Part of a small language model's weights.
Training: a variant of Adam for these matrices, 282M tokens, 8613 steps.
Each number is 50 + 12 x the weight over its row's rms, rounded and kept within 0 to 99. Layers, rows and columns count from 0. The size before them is the row's rms in percent of the matrix's.

# layer 2 MLP down (transposed), 1152x384, rms 0.0272, rows 223-239, columns 96-191
093:53 41 58 55 38 27 32 48 49 47 28 31 49 64 48 44 36 60 46 47 64 67 51 44 55 33 54 49 43 61 50 67 57 62 70 46 56 56 66 40 46 62 30 50 19 61 51 49 32 53 21 43 45 43 79 36 47 50 45 33 54 42 58 49 34 15 47 44 27 47 58 65 33 32 53 37 43 56 68 49 54 66 51 53 63 42 56 62 63 44 32 58 59 58 56 43
087:55 37 42 42 41 62 46 59 59 56 59 56 50 38 46 49 41 47 28 64 40 34 46 52 34 50 41 54 67 37 44 45 62 50 71 40 42 47 32 38 61 44 55 40 63 46 58 49 49 47 58 61 45 24 38 51 54 48 66 32 30 63 23 58 51 72 40 47 49 65 61 42 50 47 66 45 66 23 41 48 66 39 47 68 46 38 54 70 18 32 44 53 36 56 36 61
096:41 47 35 42 49 62 53 46 42 37 41 59 42 57 67 69 62 36 58 49 56 35 58 42 54 49 28 59 42 49 29 38 48 47 43 53 40 45 48 41 42 48 26 86 56 43 35 36 56 52 60 36 55 64 54 56 49 58 57 42 59 64 39 27 61 46 53 18 40 61 75 44 47 52 44 53 75 55 46 52 53 24 38 66 45 36 49 56 63 51 29 47 58 43 56 45
100:82 50 54 54 54 41 51 51 65 57 62 54 41 55 65 48 47 61 32 64 24 37 68 47 27 54 48 57 50 58 41 58 47 64 62 68 50 61 48 58 70 40 66 43 44 38 54 53 65 66 47 70 28 43 30 34 69 67 59 62 45 65 42 46 50 40 76 42 44 46 36 61 60 49 42 46 39 42 39 55 51 71 64 51 52 37 51 42 43 41 47 51 68 51 69 52
097:79 49 28 66 69 50 80 59 45 50 69 48 52 62 53 49 39 51 65 65 52 39 51 34 42 52 46 50 51 60 32 50 59 51 41 63 60 51 41 64 52 62 53 56 48 48 49 44 67 38 37 54 52 53 42 50 43 67 60 44 65 50 36 87 53 43 36 61 47 62 48 65 53 51 50 32 79 47 52 55 64 51 52 38 55 23 70 60 42 50 59 34 76 50 67 37
163:49 44 43 59 45 51 41 36 35 50 66 47 62 52 43 60 50 40 45 50 40 44 55 58 35 29 37 47 45 48 52 46 60 60 47 45 58 72 58 61 49 46 53 63 45 44 62 43 46 44 43 56 51 54 45 61 53 51 44 50 56 54 51 61 45 49 56 57 56 50 57 62 82 64 60 55 38 25 46 45 33 53 43 53 43 47 51 45 38 53 27 43 50 58 70 60
107:35 67 26 45 59 68 63 46 45 44 51 61 52 22 36 45 60 74 71 64 36 36 56 37 51 35 56 56 53 50 46 38 56 56 43 47 41 38 19 38 51 37 46 53 56 52 23 27 65 57 49 57 46 62 37 55 47 47 55 61 54 63 75 47 59 72 61 37 49 52 52 52 45 43 73 62 53 53 40 62 53 49 24 52 52 41 44 37 42 44 43 30 64 62 57 72
100:41 61 50 49 57 35 27 59 62 44 68 54 65 57 55 52 57 58 28 65 55 41 97 57 68 47 50 46 63 44 60 54 54 59 56 27 62 30 63 42 60 42 39 88 59 47 48 63 54 26 57 70 59 60 50 35 59 59 58 61 56 21 35 39 40 59 58 29 48 53 33 53 31 62 48 44 38 47 41 40 42 72 66 57 30 30 56 20 39 63 36 47 69 44 29 38
109:64 70 53 37 41 57 33 40 60 42 35 65 45 57 75 47 49 47 44 51 65 53 59 46 60 57 54 55 44 57 32 63 60 41 48 58 50 44 33 50 78 46 43 46 56 38 54 40 41 48 37 57 54 33 58 52 31 51 48 68 55 33 41 62 50 48 35 51 39 77 40 47 59 32 62 53 55 70 32 53 51 35 52 46 31 71 26 40 73 40 39 68 69 66 41 35
100:47 44 38 45 50 41 52 34 44 69 19 56 69 59 56 42 57 57 59 65 55 55 60 47 62 48 48 58 44 57 42 57 43 41 61 66 65 47 44 48 44 39 51 63 49 60 57 19 40 55 53 28 36 37 55 65 56 60 62 52 38 39 63 51 57 62 53 41 65 69 56 63 46 29 53 62 65 85 41 56 66 29 27 53 38 59 40 51 62 54 53 33 46 50 51 60
073:42 43 78 57 46 69 53 76 93 57 44 43 59 56 35 66 54 53 42 44 24 53 48 52 55 54 42 40 51 51 45 28 42 74 51 58 42 40 42 61 48 55 55 48 44 39 63 64 49 43 41 53 49 45 51 45 44 44 54 56 63 47 64 31 71 32 73 59 59 52 52 31 63 44 54 76 58 37 58 63 70 64 42 59 45 51 55 55 60 56 49 65 48 64 61 46
106:42 55 33 38 55 42 57 53 32 44 39 22 35 33 52 42 49 43 59 50 41 43 59 41 38 41 33 44 46 62 45 51 33 58 49 58 61 41 36 31 46 53 48 37 43 46 47 46 59 57 55 42 58 44 52 51 36 48 88 51 63 45 31 42 64 37 47 51 68 39 52 49 53 61 21 58 32 45 54 53 63 57 73 48 62 51 47 32 36 59 44 59 52 53 48 60
094:40 57 79 46 44 56 38 44 50 51 32 12 43 53 46 54 65 66 54 37 43 53 53 48 56 41 68 48 65 56 51 60 47 57 63 61 32 62 48 56 54 31 71 52 47 55 51 62 68 43 34 14 77 34 66 54 55 27 63 26 62 52 74 40 50 55 42 76 43 27 71 86 49 63 57 51 53 58 51 54 37 65 51 49 57 38 25 50 69 32 56 50 54 46 35 34
104:54 54 46 28 39 49 59 39 72 48 29 41 39 38 53 52 39 47 61 43 36 57 54 49 49 31 60 51 46 56 77 48 20 43 51 71 44 55 54 59 32 66 51 26 59 42 61 70 37 54 25 47 69 53 41 62 31 49 52 64 67 36 69 62 52 43 50 50 39 37 50 48 57 48 52 36 60 71 46 39 55 53 49 47 47 77 48 55 45 55 27 58 54 61 64 62
088:41 61 37 73 54 67 61 54 42 57 52 49 82 61 57 43 62 49 47 63 74 54 64 54 58 33 28 29 54 41 53 43 41 51 34 53 44 55 79 41 29 43 43 48 37 58 67 69 59 70 51 25 44 52 37 55 69 78 32 43 45 67 61 59 37 33 41 55 65 50 51 36 45 49 46 51 37 62 38 60 62 45 34 37 29 45 59 54 37 49 48 45 42 52 68 43
097:54 44 66 49 37 60 49 61 36 59 43 53 18 54 47 45 26 22 53 41 46 48 58 47 52 44 44 62 40 57 71 29 67 27 42 70 52 34 41 53 55 37 50 62 49 42 51 46 55 45 31 49 57 44 42 62 75 68 61 40 30 52 75 54 67 35 20 39 59 43 53 38 52 63 61 67 62 60 43 56 50 47 53 47 48 66 11 44 57 49 37 52 65 42 54 44
084:61 62 39 30 42 36 46 55 48 39 60 60 55 39 58 47 34 62 49 42 40 35 42 54 59 54 44 52 46 52 33 43 59 43 59 35 42 60 55 45 49 30 65 48 48 34 63 38 53 78 52 35 48 38 55 37 67 45 32 59 48 39 47 51 60 60 56 67 46 66 62 54 31 42 45 34 55 39 37 27 41 42 51 53 64 49 55 55 66 57 39 38 75 47 48 38
# layer 2 MLP up, 1152x384, rms 0.0409, rows 224-240, columns 96-191
104:50 45 79 45 38 55 59 40 59 56 77 45 62 36 42 46 46 53 39 50 52 58 38 27 52 65 68 64 54 61 29 53 59 63 61 62 37 42 40 40 69 44 62 41 53 47 40 70 58 58 53 65 34 50 36 46 33 50 48 37 55 49 42 45 58 69 56 46 28 66 58 47 33 44 57 63 46 28 51 42 68 59 51 65 61 20 60 66 63 48 67 60 33 29 54 34
101:53 46 65 53 70 47 42 29 54 63 57 54 50 52 61 56 36 48 77 45 25 57 50 68 48 43 69 51 47 58 60 64 31 66 50 58 51 75 45 59 25 58 55 51 49 46 71 57 44 46 51 60 52 47 62 53 50 61 63 42 48 37 52 30 16 46 45 44 56 29 51 51 64 60 27 48 33 59 40 47 42 60 48 49 70 38 44 46 43 45 32 34 60 39 44 35
104:67 49 62 58 42 50 57 53 65 57 41 87 30 38 33 45 85 44 42 25 56 52 28 35 45 46 39 49 47 66 33 59 45 51 60 44 51 39 36 27 48 50 26 59 63 44 36 48 47 63 67 55 42 59 61 46 47 51 52 46 59 48 44 24 70 70 58 64 48 73 49 53 46 53 65 81 62 48 58 53 52 45 51 46 44 53 53 52 59 46 37 64 50 55 54 46
103:52 28 62 61 29 52 61 46 69 50 42 56 42 81 68 59 74 58 52 33 40 78 28 54 43 50 53 44 50 67 39 58 33 51 48 55 45 31 64 45 41 43 43 61 32 46 67 58 61 51 61 38 35 60 69 26 40 54 49 40 53 56 48 47 48 62 64 44 51 77 34 48 63 69 54 55 48 41 57 58 52 54 43 47 25 49 39 50 69 46 53 28 56 47 50 44
119:59 51 58 41 70 64 34 36 52 56 71 65 49 32 58 81 54 57 45 59 07 61 47 50 54 39 45 50 45 46 80 59 59 64 55 45 85 58 47 66 57 58 53 65 39 45 60 54 37 43 42 52 51 40 49 60 50 53 51 42 58 45 49 58 65 65 58 44 69 45 52 61 70 51 48 30 45 50 53 52 50 40 39 67 59 56 57 26 49 50 42 41 51 49 53 56
097:65 36 60 81 58 47 48 33 52 36 47 48 33 50 52 58 51 67 42 41 37 75 53 63 41 56 50 32 56 45 47 77 57 52 54 60 56 38 45 46 48 37 52 56 47 46 55 40 57 26 57 56 44 49 50 53 34 50 52 43 53 69 45 38 30 43 62 34 51 50 53 43 37 46 47 57 52 53 46 48 72 58 54 40 32 51 63 40 57 38 57 32 44 55 72 43
103:59 39 43 58 55 64 30 54 51 49 57 66 45 47 48 58 59 60 55 55 52 51 52 47 58 53 78 59 57 46 49 52 36 44 76 59 58 34 39 50 65 36 57 79 46 45 56 69 69 57 37 67 54 49 36 66 64 43 75 57 52 55 45 34 35 67 74 41 52 66 40 52 81 51 25 59 70 43 53 53 47 55 61 52 43 30 55 42 51 45 52 47 28 53 69 36
098:58 31 61 69 62 54 34 48 61 53 67 48 62 40 41 45 52 35 75 21 51 50 36 47 35 46 51 46 54 58 71 55 44 64 37 70 69 40 65 49 27 53 37 55 29 61 46 54 45 50 64 53 66 50 44 33 74 52 61 55 52 65 33 55 56 50 70 47 61 20 52 55 59 60 58 44 43 57 44 58 33 58 58 56 69 40 42 49 45 48 70 76 43 47 54 44
107:52 42 33 63 58 45 52 47 71 60 59 68 51 67 49 51 48 40 62 14 50 42 56 53 48 38 47 46 40 64 42 38 54 79 38 35 63 53 40 54 38 62 48 21 49 45 36 69 60 73 34 59 65 57 64 42 64 49 62 39 53 67 42 36 49 45 58 68 61 46 41 58 52 71 50 50 42 24 54 41 37 58 54 47 61 44 57 52 59 28 52 78 33 56 47 62
089:46 46 36 64 38 53 47 49 45 76 33 49 52 50 54 43 83 80 53 50 42 71 46 35 59 39 89 51 50 46 50 74 56 51 60 55 65 44 46 57 34 27 29 40 36 44 11 33 72 33 34 37 50 63 44 72 68 32 39 46 55 66 41 60 72 59 57 53 50 60 69 47 52 62 53 32 56 49 53 46 40 49 40 27 53 56 63 40 40 55 40 50 52 57 37 61
107:48 46 66 45 32 47 40 40 59 51 42 42 75 65 43 55 39 52 52 28 47 68 43 60 37 35 45 23 65 65 71 67 52 51 30 47 46 70 56 51 39 36 45 39 20 60 43 47 53 46 52 43 65 38 48 46 54 33 49 48 54 39 44 64 47 45 37 67 54 53 45 45 53 34 45 40 47 58 45 67 32 52 45 58 52 52 40 63 48 52 38 41 40 33 51 39
100:61 55 54 60 44 32 32 50 45 61 42 53 61 41 65 38 75 65 39 51 43 65 60 33 36 45 53 57 38 43 46 37 56 46 63 43 69 34 75 62 45 45 61 53 41 44 52 88 63 17 35 69 55 63 30 50 60 55 46 53 56 59 43 60 56 38 50 44 71 56 70 53 61 33 56 48 63 35 79 48 59 50 52 42 57 47 44 41 50 27 59 50 40 39 64 59
100:53 55 47 49 60 48 57 50 68 57 31 75 56 56 36 33 55 56 45 52 42 48 48 53 48 25 47 36 34 52 31 74 55 64 73 48 61 70 52 45 51 29 39 50 40 43 21 24 66 60 45 36 64 48 45 37 52 44 40 75 67 59 24 49 59 65 43 44 51 47 46 53 37 51 49 47 73 37 55 41 54 63 74 40 53 63 57 38 58 51 40 49 53 43 49 49
090:37 48 59 41 47 45 32 57 64 42 47 70 44 50 42 41 39 50 72 27 48 57 45 51 51 56 62 33 38 47 69 44 60 56 61 60 79 51 37 63 63 62 43 45 38 57 44 61 48 55 53 46 72 35 56 35 49 45 54 42 55 46 28 48 53 62 61 36 55 52 41 58 59 41 54 43 33 65 57 63 27 39 71 59 70 55 28 33 51 63 44 47 38 60 43 50
094:44 59 69 90 50 21 56 40 49 33 62 50 42 76 60 54 49 55 44 18 38 60 52 46 38 63 54 47 53 47 57 52 50 39 61 20 68 63 47 76 64 27 47 60 35 45 74 59 56 32 66 77 49 44 61 33 57 50 33 42 56 43 36 33 68 55 61 34 42 18 24 72 66 40 45 60 45 37 61 47 58 40 60 45 53 52 39 55 72 18 69 48 44 50 41 50
099:55 43 52 48 55 54 55 36 56 46 70 68 45 38 52 56 45 45 44 55 45 55 51 34 61 52 49 57 46 43 45 69 43 66 37 64 47 66 57 74 41 45 59 46 25 41 41 76 65 65 38 58 36 59 52 61 51 59 62 59 49 41 46 51 36 38 45 53 47 40 52 41 82 75 43 44 39 46 41 55 57 61 56 38 43 37 48 24 55 54 68 41 60 36 46 51
094:47 68 43 57 64 37 49 36 62 60 53 68 60 61 51 52 48 48 50 51 54 38 35 43 52 15 54 55 39 46 53 40 56 60 45 48 52 44 15 88 40 52 52 43 50 54 28 65 40 61 49 46 52 65 48 54 82 47 58 66 59 55 53 47 54 40 43 29 48 57 37 45 66 80 50 66 67 61 42 38 66 38 51 59 41 44 34 39 45 62 48 54 48 72 36 18